Each number is 128 + 32 x the weight over the matrix's rms, rounded and kept within 0 to 255. Layers, rows and columns count from 0. Numbers have three digits each.

# layer 8 MLP down (transposed), 704x128, rms 0.133, rows 291-327, columns 0-127
129138123079089093103091100136141096087129144160141149154119155114131029097122179181090131137130130081131138140110155125100135192146115147097045140150121146150145175140164107125119150133139093159156129128099110138162061152141109168128106062068151138170146132113088162150162145158083136078142126058142076108144064140149072169143160119146112114163121124122156135205176162136101117111139
139118185125122129107119159127140111064146158119211145102097130161138157124122122106131127143130162097152080053107146140100136154170080143185131187119166131119134091110113133126132122111185136071077090123133092125153135105108109136097152172141158127070164053133100151138103144145178125110108156080168085140162110130168090160065137140125119068160100148167069190115110115174207092150185
055129125126150117159176148077121044130126119142161130104153136151141093126081125077200096125102118133157097109110124112174079156057111145111127151104123125127127126141129113127129122131167115103159108099096126106146091103178111197161113118184088147120171160115144165099124134116146207191158137119132134149126166136105162112162127084076152148139128105139205108166121128110132131106150
103136126136117168133105123156069124133130144168141074106105174171195090100104148105109125141151131133149159139083122092100135096143098114165141154110093088129078117092150188097159116146141130109127153138095114141137070098099157174115148212154109137142090132198114050166100140140110143148141101130138068125176090087099147109065131121035143105082117142128141108134120158134098073186148
127169141152075104095152144136145146169078083126111106095076150129171126168118114175117138121136123071165116137097198152127134197126189074166182147123140102172162135187151127147186143150101070145176156127196167118186161156121160104135150147130030077174160084168086145126101091056211133126066088136127143101129207145191149162134113134080109098147156123144196129084115120133134118146111
096118093139211164131192130111107158162114130078118104154137126121169158140141131173087133168146065119145157181126090165153154098095077100188078069085146130081169080083133145153172152183116056125168080139193136187122110046093137129116145112117132111158125190123128120134116133114095085126095098180105082100174193138077123077164138093167119114088156188156113171083134108110130145136126
155149120169147150169220118129122091131132118164073150152145158122092171158156120109104094094126070119124135113112168155107115110158159147119113148162119079126131087137105125103093142154110086056180134167092127118095063132080142126113101077113159177098132130118119093141107077147117131130158133088124101134163058208124081127171124114124127132101142109087175133187140100112138122149172
147075137091132117123117084135149164153165121141125123084149130111136106184112069128160125183154123082146148122116162162121160140148135115100154146084121088117147109154102126139111152170080093194174112136070113154133162164133168128146144106208071142205168155104106122126142103055161115123122107126124140137120115133201122115139138160009134150128155119080160135187106155069149133122118
118073149156136125118181155126121171131121137036161120090139108126106089149176082122134147116060106119150104124152142178171126142135149168126141109106099122097150133063119200173145047119068095138129144149120133179143127136184106120110141106120156117119118120057144077182137106128115148130118105152147150110102103133135102155149160132100185146148101093166076169140132102131135132094211
104148164103115122086209122113105112159125100132166161160124140130112112193096153114199073103130164159098124084105138181094142117201101135159162159163086066141168141158083118167150114134144155142171170095165098158137153145075087099114185082132149108149197200176153123154131113091132148120133142168133181173093092137102146106117133086110125059119103090072163198156100169110163121172108
110169155139103079179060143110077163064130103117099147135140116164113156151137104121141097087093151054149107127099132132115134165129091152119171138140119170127084125129134119102170100109139126076117143099128163139226131095117160150120144135106095148128117127142070194142173146109146041088131159109176114135148154136130081126073114159137111178153119115114131171097107138113121162151113
123152062095104139127130095133124164128060149112136137154147113113152180131122138116028149114148147076101102085129064081137137159085105159114160068159137098165112132125064136192125071154106099129050147092101107120150088113155141054161085185112121108089089132120116160123136175167127122103121116136151123112130159142086148099126159146150141161102089126129118079106168127158062139148126
112106125110108094147153156093153066151052164108125131109088142135139087138143176081118117139130148104113165067170169115103137132184117096153147092154130176101165099109112097149147102105112164112098114146128128015183076189150173164121097098157101115124118115119102097095143112139143136128040141115117134111119075125138108125148138135134088129115104124077114127082108108164116126078133
050137143101178162174121188153109109137177149119122109125148155101088061100134072096150111101118177180115161133120203138056131168124167132200142146086136097145094193088147118108078130107136192145175087154108082150095106120118136114092114124125174131130131151117168141125164135113124184133162168144079152123181047083106121124147146121135152090096085135152175109188118095129143116175128
114101128082153141137110181138140087110117106090077124140163168099161096122158131068134094163136088145121123086160153051134146163146192143172097116146152146180117105113126163203122183095078122070111118140133131133188172116136094152117123155116220139141143127128089128086148074066139119137112192115143172115093161133134124096149131169186032124165109139114123132066154102123127128155080
093112112119076125130138160121138146135087160104143154109125142128172164129158070138100112134136129127115140120142117116158124114126096131120143112154093111124134135071119113104142099104157115147165079118110089094121133062098084100161113106160100172128128149137099182111127142129138136141178130129124084197169000145114120137159130141126159110104120140165163144031148190156113103115100
115197106106108123146153105160172129097174083100104149102146079117120123093084120143168109184140149104165122129147150136133099138132135106106103169138175132141150115108112169164146091070125137112159126178110167120125133083150181134112153189140121097180107154125118149105131082123137095192155125165136114108208111106078161118126163132150168092114087160170087182137117110145199181147138
111146123155189054112108124147154151092103139147178131115138174135177055102108103119091086095129155095121135096119183082113176177146113154089131131194140081057172169159127103147108131111129114124093109100100141174118139117141083202112154165164102121084172106118115126100152162143102184110139073083184126136143156079112079179143197108185158125126086127129090127148133136186097117155137
148117093128107108161172103141163074143104158105138091107116126174130142114158123114178059120159134161125132125151109098115171098097134168148130156107140153133092128125133135217187088135091172154117118116129131057183125160085119141089164100156104114161141135127150120193161141147162095123106136078128162111136060150098117093181137133115096101180087165105097114080091068115153124120079
157125047127143140100186078143144157155100172086132130095110119143154178087107148144117097093155090123124123120116115186104144118133117119121140091121143111105130143160125171159146173192143147136067102089148147152151162092055139138101099144114118129105093120098117084105125127185137110181124126140147106081102114142116112130176109166096111138153103092083145171142128086174110098123166
131167080155073071137204126158124116124157112116170106116148154165122147105110137104128148147047096176204103124133152116181086079119170091057074112130162173201143144105162134160115087141130142124144116099128126162118179165161122140124118116169126130134145077200148120096128106117098128146115129163117137175151132153152118163176084197129159152108150163181155142103153137150161094144113
134153111145083150184190036069151123153094135160112169120126121084148095085112121138118112099103140111091064129116156176142088179152134166102074111118137114134147158143131112167117123127102101133133112149118186112112117163178101107182107137150134070148113094122156159115135144092158170157188160114102083159174093118150132171037148136090146147182139143149066197089132121122167124135124
123188105093138106154169178106145128149138150118130121101122037141169143091122183148166134112127091160139154113137151137203207146104122087081130161106206182103058087087126170132123097089189088164104080122102095216102136129132128109087096120149137125083078110158062144154164106174118111113109129123133119120092115091149174092132139143114114236137186139130146088132183159123121169109142
087141128147126094132170124101081066105138117139157086163149134168141111113070126107131138156152116117065098168128126093140156143138138051134152117106131175077131108161113131127133162166125120121163111185026111096135087099113143134093135135162152185097116129042126176070164136167058151142168106177051137174134120136088145142123117155103074149152086118125123149180125151124121176057153
126078125193103157113141148100159087104124185125116168159138104103150133114101098104148169142121096129077156151124132143129092121131181112116079128147140145132144183084080193131068188060141145125059061138094133173100086131097099156188126175176134105121112151178062105138123155157094110151182120113103095120083190114122152079125158166149151091098124114130106136231123104130154122140065
128092068107114139086172104117149145108087140152147168150111141145139132171122076157128157103127074090094165157079112116099166150131061115106136056139114098115164090151087148128147121128081128168077165147159106160144176143160110121111131117104093135160133152211109218108068116157169086120121130138128162109105089173125054115198137109094092136123147115170179167027172078130126125144131
112158186104128199156091187155113124137112112170158120142099170159160152158193182127120170103125094167121126139122146112138151152143066125177140175136218142138082132106162153146135113180183111132114133154091175143178162149138134156167136065142141122154080131158105164154114124114103143098122104113079127162154058144109144117080118125076084149140079129157137147093189111111106095119097
054066151146149142096128099112133114159174119098138098115167103121086050143158167108158102175153126099123110135115118090109118108078151085113155130088138117114131114129085096129074180142142131125105124152081149104136132124165168142076128167125065161122094115142132067075111093146127162117140177108123131163141029095125122084106095145119098173175072126136165126112117143112127143138151
172122103152121151155124148080090116152097104153169183133086142172085170113095181147179169098089104171145124138112106104121123132144102080150111127146106122093148161164138038184087058138086130103156092143095122081057091129131106164088160107170169122120168097121114110171110095125085178183115094142094135107120099083131096132150141168161149152125076093094142108187098156140151125108146
086126148139181190155069115150152129125048130102100136164133188095066128139110077129121056083102165109101159043087105113118096128138115159146137062109106125134111116106093132141192082141101080100146067099128139091111164124104125132111121128053149112107169103195189111137148127126172109096064123152133168109130177214174101134097118115073059093076132110138148133074185084135110129115095
104129112148110112113126094159116135078076132216131069093127117096149112117094141152172129149080147105046066114158141116166141156123134148107119143108126148068126100124112088148162080119141120150105056101110106122127153136145148123130127131179150129111144086044158149094136128127071166142118155134093141135087214125124134139093120130146212176138103124142169152147096118115080153128110
176146110097134116109123162157128068111150143170114135099145111093148156196121146055181139183046086095103083124091152171076087096156119209153143093155189101113136078112129113138107124098156179079132123084179138143093139093172152146102143084153130150098110059202080140130140180114151102129072167121103117125106135185194130130153167166150195109134118147151123082135138129144175102118100
088161079132125088077179111134151141090141134153133096119130079086186162091185125082144090133118142172172144105154173148133151193126094115140123229113160069147111126170139102071098131100162164114116179119160151136108074098134171096142140079129149113107090146069132154171118100126108084177109099146140130190130197172172110155112123126178160157169112144132093152114115130140137097098128
107149105138189184122118108130096153142136155125119137139098125149184151152121143158108080082097134126130152220140149129169143097102124079194126120150077078151114163106118075158156113141129185154133142126118139148119120048161164127139134108126179137061214146142129107151141116131082104165108140092094160092116215092181194156177081059078115160150135130119100139146183093125057100073126
144177139149085124092141169095106145155068103118139119114108088117139153138177115184132144142107093120131136121154117126133186112179156080048156115163118163080113087081139225114138113113096168138082155072167190184129123141126201195146139164147124180111128116121033106128181162140128093142115130140128161100064155067172113118170138188115170147145183130153134131169151123080100157127114
126175123159152141173093174094114067111154092072112119078144178124104169168124094107158138144173090184136117170146152087172155085096122163136103121087139143135062131114083144131104120084161181178088134132104115162061086129139107116096102101175139128129125130151068181089149115128105112145195135197123250177127167135116104123129155089150146098172136126164136159118075204158144141121162
140137130060081144131094128182154132109117127142175135072102101185166061124154121157134116149063115143167154169139115175059203105205125126181125103113169165159120121117139094121074131135100187081095116127109074154090163159120100127145074125142130122125169137102134119173173085081152170135095078123121137131125157102139147152094155124112110129196166073091130093109100074162043159161117
# layer 8 MLP gate, 704x128, rms 0.152, rows 292-327, columns 0-127
127144134159136103092064084104104150143153126160132155099119130145152139110093105137151193082095125169071196171118141170139159091163139138134161095117153173104059157191097090105133163156120134160196135104116162106144124142214081123115083078132120137127084153121142054095140088096119175092151077079136091155091134127107159185133135186120112141145075145128167110181133178120124152120170
112145134133137089097103133136120115139095103102097127212110120175109089136121133148112089103098057152148123130143086086088141116208077140146140143163131190152121101150124148105138148128177071140143102129099166135136117117177123144133142097114121099130150074126093123121194198169076096106188082162126163142173149105127062156117112147128184129098126141167151160148147106122178093133172
095155111132121146133094054171161179214175087138087174176149157111108109141171170155147062144048072106074106110153120073174155168138130116096114053135160119144104114134136099165136130122173110150147129115151146109141093224174099131111148094124120173111150142110164181093127106096165115070121115141141161145078137107128117176139138097196170118156089090193135121154155139143133142111141
139120117154124124148054134209192132114163157184095162137155148095151141138149137030205111110137057192110134097184095163153122137121158123094120113152126156123122182094147129141164107153141147113053111158128112148141058143120110155160064112150147114130087191135111075074132084129199153158168123053121085166137125134111154132072086094097159167077143079167131089185171217133105098108160
130147202107130156107108128078095153084109172153138137171131120144127185125120123112134157159117161100104202132163065107057099177136112126148082084192085124160082166135156101051144108107152072122108173080148084147141090140129164142150106127105148182139084181120131115108108135105115165112116178091111112113132149116072112182163118157109181042144161106117183116122174145192138151060139
123110138119168123118060138174158110166129135113102158156119150142159095157151143148124146089084126058152113077111134154202110130143109186114116114154143163163141091168167098162145109135153108154146099117160156148163114153109189093165130181172121163142141127130143104073186156109106200132115151216098127119098145115132107103111135129139121130151106147135072058195091182123085077177139
153097098158196127124048139123150106163143168157113152159118132123101135096156120149176099141192141168157128122137067184089109136119106148204126109183134201153151114125114098117169109133169123088120121168073097153156104135179096097122173130131163171115132175168155106060036138154144146137111127156148127134130147116136132165106102115137142092110147106169130178169169145150138152124124
162090138129129180114084163107109134115182142115142132105121126110157132132159142120148091129137151175140127189109109168085167144158131169164108125079081082139139122145119143103124129104143167098127199092083150140114173169140160123148143095128160161167114112115153125142149066215089166103104158152212166115114144109189185192079081182137114101104108149142081123148153137124170123168099
117142138130123075108102117142193107119164193112126150142060134131191169090093202200160080144116111123140089151144114104163119112173070123171099107146132173193126098133096098137073103147137142168174117105152126114073103097123128126048143126165116108093091167079080112147142131098144117136113196194109107085110155128109099085121147153148133146144150163090153134209102078116125075129126
087102125095126127096084147154153143150153144166124105111084173088124105128197120133122131165105129088138135104158132157155114143166145080134038113150113108162061159146173118127145139170128118150132106137156147118148101118153162086137148086126120149137104096143137150104159097139127111130150147122136132122135147147149087125101096112115165161128087143122147141135081171095127215112143
048117056190163105128095096108095090124187131128126154102091116119185121140100165116116137130115121075156157102150097123189103105125146091116089094152100135098114137141128109083151114113079107105167113149141175142121113195111138189151175133130132172085121148152150149110131143109162169095191135121140143144088176060132135162139138138180145115135132172076105105152149134129176108166130
134129164135140097081071072177161093102131158107099131113077103140118129142099112113163117124131129102143090180147106114138140187070161135154106140125118169144128142119155121104093131191136155092188139180091155153145152138148139111116127159145182160149132144121141125146140167098126150135142071133089111136119133205072125142125134126095125132121157175104133072152160173127099118170103
114095154111144087115088141130122089097168084177069121115177158135129137116092149118128122139153182079112076092117140153161167124117151142118121106112147100112113145169143084143120098171139085129160141177129160130132066060168071065091126111124110184156185073112052101077113133159132136062102121141142180096099133121161101109120132109171152119130087097141110120156037126103201086088109
187162133161146065150112144140132131182158115083159172150137094079136107148129160104132096131159123162109066143083110091167143160097139123165123131099158223190092147126122157082180132183140171148117136102141152079075173191139138070139118089105103111103128125117134120132206146085086172129116186114115108153120139097125045152097134114159189150153150125211159115131122132183082144095141
181104120176095088140064155095146073106200161113068153100112092076220199105147069166127101159113116134107222064153090152132107114109061145195140043145072162148115145147136092095103104114179106124205082085114097118160121121145071121135123054140087130116166185071096159104120110132098213088156010111117087162148132168134101187163066144127227114170138161175146139161138131206118131099205
167112083150100140102114166102126118184137116086108061134081150099120138096090139102076123129096142113152140147119145087102196114102106155145126179141120137113143136098103106109155121086180122143071174122105140127125107163115102108158086069171154214125106134112100128091167042130121172120097139136168122108121160137168084170081112120141121126106140133081188071155120115152138142102143
138131134142101097140144178096129125168144120126176155128133104133135122094151133161240117132127135195151060099158077111096063102117138157093044167070145181137152105130093085140093128094143123126108168159127161117080161143129080084114127087129151133144111081116124131075141126158166085084084182123109190194123128158107148168167107126141138094073133150146145060140125150096112080125146
125161128173088128110050110148055157130129100167153094108104140082150107120140144100144152127122066111144119102103169128164115106127127177140102140157118090165088094077157099100182157109107161105137121133102120094144123154136071101026154136108095116080148163147116094143152116146108097163130134123179150106052147078189142134123106103097161161148180110109130117144142149148154069119165
091119073137109092135106165167131117137133092124107144133086211119068136146102116146118113100194092094148117104093113081110107116109174158125122140157158156099169136123156151066178155148213155142103171140161162143176115106135075097139108117165114064177131150124140139149129141181130086151111155071109114169095141161106154118131127096078161112129127141127124076177139210143131131132137
100127152170131177131075143106140145107139137154133138110186082109180157147120147116168137143113143071075123121138155121100122156147156176126144197077201092141153111164192023106147131108172113094137128109154143176106154126135107122135090110173114202179119104087111141114166125133092160150104121145134151179085144104079181174167106158087162090158132067131181111166173155134164091139159
117119093143137169089107149178141112126185191143094135118112115166118168115173109118158116111149121082105161124176096125151103180120094141133112092170116134133110086137091158108112073066093189170126123168148103164125129108129187115175176149129107135159081105103146149103176150208069169117066165112140131153119177152126178112147132152157193129102144061149072160161135164098131101101100
195062088127131087128113138081139139139159159046184146101058162068136161119164143139151140150133158131146094185172089133126138187122070179120114133159133112151130190165142114170158209151141157112123137096170109144151092212123123167102143175126160169135155126132146168123112079148172135143141110117125182116131144159148132172159126161115141150160140155157105120141120077129108177035169
175106163162112158140078117112175127059156129171141085070089158149110169158175097157136158145132114115170078115142136148136158076104092207135122168111090145123143120095130075161148057075128131097092074128070133231160117137119205108140083142160077124144090152160169076144134100168101145097091176173218153046070133145157095131138116121155121118123136148120108093178100135134092121141115
126173118159080073121097178110130109143140089108175173092074135147103167162128090102217100119158136063118096141098093194068054173058093143107166140139082139145151123116181097126148119136121143071124091160083121084093133091119141079106193149071128124200150107150059091128120142213127118071128150138157150117117147138085171127156102133115130129102140137147104139157165117113139157147170
190107128092106089082116101137125132159124104144104121089134165103156129046165150104076116096074131126132096101116089182119103128165115147126147125130130150124078162127113097117177154157135098179139099169135121169110100155095117127176104129135062135161075185120130066133135076126121212162145075121122086191156130124119150100131171139156134198094112101126181058137148113127068122136074
188175119101130097140152140060125108108148085146136110071048095148117130178123121088193135091140161108117132167122139129093150193121109153190143124149136089133124139129128200068122085119096090107113143112144108125115134136127136106149066103134082109132155128156101098110172087115153162146079124128092085127190163137163100165129113090148115114132160134121145094158136111168074122062119
160129086127128160130100149208153207115104153130160135154108132100153154190132111071110125099071157114161154110156090141116159139153154167083073114163172085138104134172134155101130179153128166132108120094116099159133119132130127092141105099113164131127131176073137146140141121124102194101112154131137115143122126175114139180083157174133197136099080161143127153149090117154115101090144
142091130139135029150104147145131121177106111113105140141155144092125115096107146098090119116121132149163132157143139092166123092217167095132166159136132145108069121141130094095123122119131126135137160121147197123080116126210103174113145060112126166137152099111181088137198122107153146068127041147151096127152157135113087160101151110123170181055120076184114117136122154137123172169122
149097106132137134165075145084120151116144126113120101161193172100236144042091147111140118133123150120113108115107120201200155149174163068124129018155100137197116161132174137155180157127145129105147107137127097087133112080163140095115099137154134125151108155156162109130090129177115111098123195148155061138138160126082136144104110094098215107151036141101134159169134111186126159141117
086184137161109096147135135137126142082140112121157146199144168091148117082161143117171135139121133113160137121125121082102103168059124124119091146105167170102141101115187043099111083152067144134132092106082110163126103121149120107114110169153152170143144107059198119125127188121117128151115117100087184166082152092145150113129126098173148086182128119186128094129060138043138094130085
121113136184073061152141122070105093086174166111065120119136121128134164144052156161103129098061174157076208147157134075119090165114121134177117135137142062129137094090165127135155101100153111102157126111166127150122113156121171071123113174160107163106133092116064165123101169134134163128143171129109172101157164144079176123120162120092167158192123117081164129188096148165111079128143
137100138203068144128129118129200117117135108127179137105131111134146119172136114143138116096074099123108163088090160144076170094107123058156142167114120114172136114084103103121176138183147112085131137060163159122145139060091157086111092088175132120098078088123162151128156123080136071104112133144113125123167127206123155160138128137158072070133136105104130122121161096139120125109139
162119102176169130139138153130072075149168067117158105124133103095209114081130159142147107153109116185077149123165165170195120130023100140197082078132162136136067151144106108168137092158146098132231119133153134130075079145142138144122098094104079164139120141117115206108167117155072090131148168161162113094136162099108094190114109133162190087131105167138147119176138150168135094157107
126126111166091098043127129143148085134116064142116117171107120116110110178201150126075146126149091079108171107134086106117174142100142106150064100128111157151119171147161134150147089195178100124191146166141122142137042123096069060183127069135117181191149103132119138140144132178090126161138105114124199123097137111103021159163155164184123140108156082151190079128120144083137143128126
091168150235161094119090136115119147156144103130123108092161156105117153132122123099155103145175112196157167124138139072175105047094105115140123158124150151155072130123125103121156108155110166086091099094150146131120148104081136114155093108135120143123155152155122185112158117085085141127131178136151152175112130091117136154125187109174157102186119145082141103169101170149168118156137
177127157122048097133112098137129124099139140133193171058102188161161125132132183117188099113104180121171084159177101187125150090147087158170109144085124185168126132056136084102139143121095115171105150134122155122111085092150118104102021127157111116169147101105094114108125121178119144132111133118080116127191177100108099180094170118094175154102138133126132100145166073161138104132064
# layer 8 MLP up, 704x128, rms 0.137, rows 292-327, columns 0-127
177113144125067056127142114097147155198113129160083107136123166163100128138168136178155166117079187106173133108126092161136163116182159146124095137087143110140150161149136126114092204079098120147136160141068129113126150205134105107139115124135113133097118124084091108117083124164177135091102139089076082139093110170156132081157144156124115185160195099078163156098120126158066155096142
096116172152129133149124102075146093139092115152140133140148173099088117129151119128170150140176159129097111145109128102162177025125107111111123109111088132140139159194112091075101124137154113138136123158165055111095113172150157167168213159170136118090107098083124135148099117161163117123134076052137144066156089104105149140122117108135142087105118116155116129196095151130157130115100
172157093093134175148197104126102160098060096204145157160062151081158071112114134129131113143127186123156069192125120123098182114132123110152123098092180134145091117178172085127103147194150110168152153137129147126088178149137128118143105137135161095132116158112148099107126099157160116141102181150110142110122110178134090126175112132102126138076114089070192150126130097110063121115122
125151079130151164162052097086191078193114108103087150184138099088132122163132183144155140087100162105195114146173161073138050138118166171102140131079102138120139137118130146067154151160144129079091180116189179174115091174085097141152093117137109149122169155164097125126041160116113168159097108064130122140092141091188093142091199165161137158109080149110100100160153103146114182181133
140170141143116110109115085136167132134163085129110228116196205125158160129102118196177102154157208136137067127168138098109076150126168171128128120065171129155127148150130143154123138122151123170159125110126114072137136130114167128105101086153157143170141141065119124099148174059187187138103198169068128152118142103128170098077124114145095121126157098074161182108128078078071085094151
149122070130121124141092149107060158176155158129119139080126154138143113134181164168096134081142148136121178119130158100136120129182129120148133134129084081114103084132131115123179116040152148163153120161166142054144074140124107141147170157091132065081084115197096052082162122162127161116069157127088116101128136099092143093111173108120145181131169121096120150106152111086129165127100
205128141103112117132172188113153149143119088089094151200120101127140116141096101121134151107175128140138132138088160113164102065150155136126111120136143116146135164092103128126148084067123132112102109050171144067166061066121119135094094162128143079153066139122101107046142178082110140102105076132127145142142123151124079147176117178084141075090108125144145135118132078120160168139114
129082114074103154111179120195068149116143143116176136170158129066160111145164089112137100116178155138084158122118131129124132136139145093089154148135141091087119149098097160155165116104107138127126131092161098078111153149129182116161082055054041080146108128133138149089132142135099137172129112116202103188119123162122166102120136111166140064167135135145150084121141160140141104135113
160096166132172134113154212179115160124129122144101195131145112154165112073178149096136112142139179130157113131090114137097108072180099161133099134174116076150135177140119147166126080107143142088187206078093089108092170155115179120100170212107133154152072181063111196158142129141111154173078139145135135180132120189171127157126138113169082134154137126148130130134124138061171106125092
171114093098111122182109135164097124150104073108105130089155121133131153150099155135081091154118090117092180123132091090120119146150200077165112124115114124184120126091107147167145126071097127072141134153122156143143078103140162103149073123167151124113105108101113132188113124172167118145128118135120123090094094120094095165188080143109138125189136108126115128145154107095105138100128
165098114102136125135140121138150139088122074092111143114133083124126169069131112132171121114107129153066127071195088154064137163103208091083098168119160106104115113163102102150112122171129124134113179052173117121168134093142136100153045177124163067121115135116149143127094142126092149138083116109123081153115101133108132120126166111138154139092152091177095188144125075123169152112088
133161115159127092086125104165073126101118107101127121190142138124121112132168139108154090038128090114157098112176121129143134169119156138129154153144085114118175123159085078087145073205077165160122102216137076148127141160108103172140158106088102177115127078181115138160123175131131118107105130064101121126145113120089149177193131117089076113098150127163119134104103135126109123103118
083107133101121138164083127109119059189118098154111098169108180128119098132116150170156116121137153105177147081089069083106124164113169116153164075095204168144130134146134124091126120145087109136120089146189121125169088085180126083140115109093129161113161092061108141140114175127113081079091095150119132142166119078159139139150167118119123108219135142188117075164066102088121136099027
152078152172142135162137104146120115137165162088067173113079135167077122108120133152124133116095095114137182153158132155107068054153170126120187048104118102157124112142117054116095098115093089200183129074086108145098121101100127151133089166158106101183113146149157173111159116174149129177130102118120100086085136117159117130132113142074134187134167104059181123086155135091166147105142
170072169206025060181139209143152099121179081140135126065136104034219216154155125177164095090150156143124157107190147121132107104103141142210141073136053160154080161168115073096123129091175123132164089111096095127108055109115139059181095099150042161155187117094053110063150119124124163039159085123180080184202103120143074194160099110174169155122136152156202119105128212184118129082205
091091093116188115161142085134165153103166079126099127079152142150145167150122161097127139121120167161127154170150145145131087152114156128143113138120173144133155196142076120121167172151120163162143099165161102162134136153146125103181087153169108121130155163191122136081132087116116096098161121141085104172101120124116133117142111088044110171152180095090112043117117166166111102103117
078070110184089166201146127127144199175088142132096101133065121053073130118142111130155134053113096135170132097136138094173129126138108076122145073146129097127104101075153130116078178174120133086131147135119159149135135127181165151157074119099096067119125147087175059114171156095166154079075119115152121160188108112157141117114073136167077134134096129126095104106146202126098128099139
111102127182116142103088108157174085119146134135184104105117165118134153111110142101134172151187098133164127119174127112164182090166184184129145134158095153100089105144125082150109169160095174134130129123119160163089102130131135136172129155141144085133119098113135142139120198134131108117138142108127106166121119136106151079134113099165109156174098126097118104140212141054136087212147
120150126123135129161166185128101137127145141137089147116177115107181140120116151053138106104138123141092123133106130120148151078139051136095121161142131133167126157095160090126097153139099157094105060079147063079168111113139121160097142100118136149058122043070153143208148095130116130111155121117121176147112130123106134125107124084108085121155115087167108108101124135091094141095145
096156167113114104159210122157147121132117157125164099156125120117064136102150197135112144136125114087133112125077132091142097132116083116152074131095133120110137219195090127148102123116183154111151154154116128118145137107096140107130146076142101211133172142112158154099120106148081137122150158113193137131069130106068101114086169139190150170099105163219133091138100194138132142154094
149095106170151130066101112150078178125176093076168076177087185145149098121119077098101134135168144083134113112127139118141112177105115152096137123065164079080140141113146165105098143130174142138247131141097146121152129205181099151135130122135171087129123154142157109152126074174075156144097120100105142142131139147192146094055138138111135162135112109114126099152155107155152157142101
142109111110154114110106157174144177130143123147133112164130130156118194184157108121130186131140165045110128133175131181143108077115148150107070154102126166180130123093110134126138126123150221084109145103116167145195134127098083158076127081101138127088156153210163172079127095092099150131131150096159126176148115099128188170146108098142096080112173151036138103137163046105160094149098
148066106095188157189133157213176172145088127144094119121109123073104118130056127112124188142125104130115124101129161162107132099119132093114158182102154129163127189135096113172130117166122162137155091094117120120157151076137106168160129134145136151155115154186145160168124068078093146131146109164195087130096113160117097103050176171121137144051122096115091146124062125170111162067132
114103125090039146117149145084093101135121137156174076099153164172063198137103118131069107100087153126184174135104133130149116135140169115125159131158143087143104092193175187131103145121154093150127109122130159150119135132097120115104126106163135126150171186132081169136163066118101124140123100153148051072103112220095159156091151147146140120145126136103129094085186119149097119159070
190120181160145118147072147098079104155092092133081145118144109180132113114113138100120059085183109152095150187177137101108083119149135120156159135151135099138090162131142128208103144158120124122109102091135090173051065132211166102104111156147136141117165188135179076074183122073109175159153086102180182165149097145094159118105052126156147110159140106103110128132156147133108170140142
085107106117048121111178108098158127111146046091152144155155062095150146153125146111087148082109139118158140082104107105122093105140080135093182088110090146181191165141172157149104114074112117080126118111100092124101186118172125168122103112110086123099154170128163127120109154110124167116056104148078121126138143126141187123110123134151137137132104109126136135113172092204139093132128
126096135098114109179154142086116141149082119172145100142112136133120121168139148109096123138091179117161117110117124130137174119148149149119141148184116105115124152115134102123094095176123112097058130136090104089074112142148133111144084132104131123124084174046129095161117215138115126136103157107127088088138129173125111117092078145165139153123126061093126089149057070097117163136149
122096180113133121124117088090139148096129220174095099161154180149188132113245140109137129145151166132145142148142164110183139096113159121114169175115134117151102116122120105065150120120137083106082155081121144163131160158139114110140175201085110141159152097153154118123099080104103066103160165125105131105159123173094123155175112092092139075140116090156128106147080135077107155124095
089071130107148137112116133116136100108193094098128169123153096153165141113147136135136123097158160143100128197180120151117093114169221080086129149090111148037070184154134098097108102232125212114130123115101106137133182141083116110072152114121172154097100122115150086102093113130128126151135068110164125052086152135112151083110087084171141090142125135139105108150172191140089154129156
115083095101115114146116106104131111130100111105131144217147192112106178140137121147133148058154082125099137099156105111151089123106145045043130179140141122173081139103085176127160176168145141137108174128135179092171148130117105095166123119132113070143068163196079133120063143082216153125182198105114116143171110152119162152124185144135092145113140154114131122138150124159136113109164
149110162071073144120136148150086145132154203119144148090094103117100159139165084102109128129089158143080093148156140168144134136129100076158133095142153144184153152087146154143127102161167116208119112092168127149132110102140229144128065122134143149115142068122104099143223176161144126123101145155160165132126111075129105176152180111112113083114096145160125139077143192145078076132082
077144125102131143166131157029161107167169107097090117137159114165172103131112106134056167111132083107111097131160097108166102114095105105122125139071110088120152108136124101148149144143175175156144104139152096077115118132158097125140167104153073106117139094169154150152156116122077116035102147170124158110094107115108133130195146123121143081112138031129161145119133101095110127144173
105094161131125146111139123162092102105115087165157146146163123068094122120113192099116170132076188161088158136164119144150224085153169110128168141117121103124155106131128080034175076155173094161137135135164163150075100146081173170124073113116094141119120129109149118161079103148127156147171102089090153093178159149087144100074146178192118154134101133127075049141084127093133109138070
135122079095104149113143046130139093137118141105085165095152150144115231091066098061135089124096133135118101188197115163109094132142111163091143078210108114114146136107106172097154107135080133131072138094162163134163146112119159150069143150099137147137093120153116128141112146089125137158114104019076093090172159181086151124105143100181173103083081107173095142134156208116141192120111
132131120076081159045159159160158107167115136177115186109083143109124108127148081167130119118105138162081110163119126151102160174122122145113092140100155169072170097191132109203073111131173104152121135143084142113146074160164140216151087137180132140145119115123110111104104165108092136173089113143095110195100153125172129129190169129112172132145137113099181045186088173129153083115086
130143086133189116085108122119146101155142064174127171124038129165114077208107165108174156148191126210159124143101161098116147117095099137054103147116168153159114138152129160104164104158131082105093107128142205152118098095085116135123125121086152149192113092129154079108225162128153159134155145161154198082140118050138130127105135145138149108138158180143140115119064135147128177143086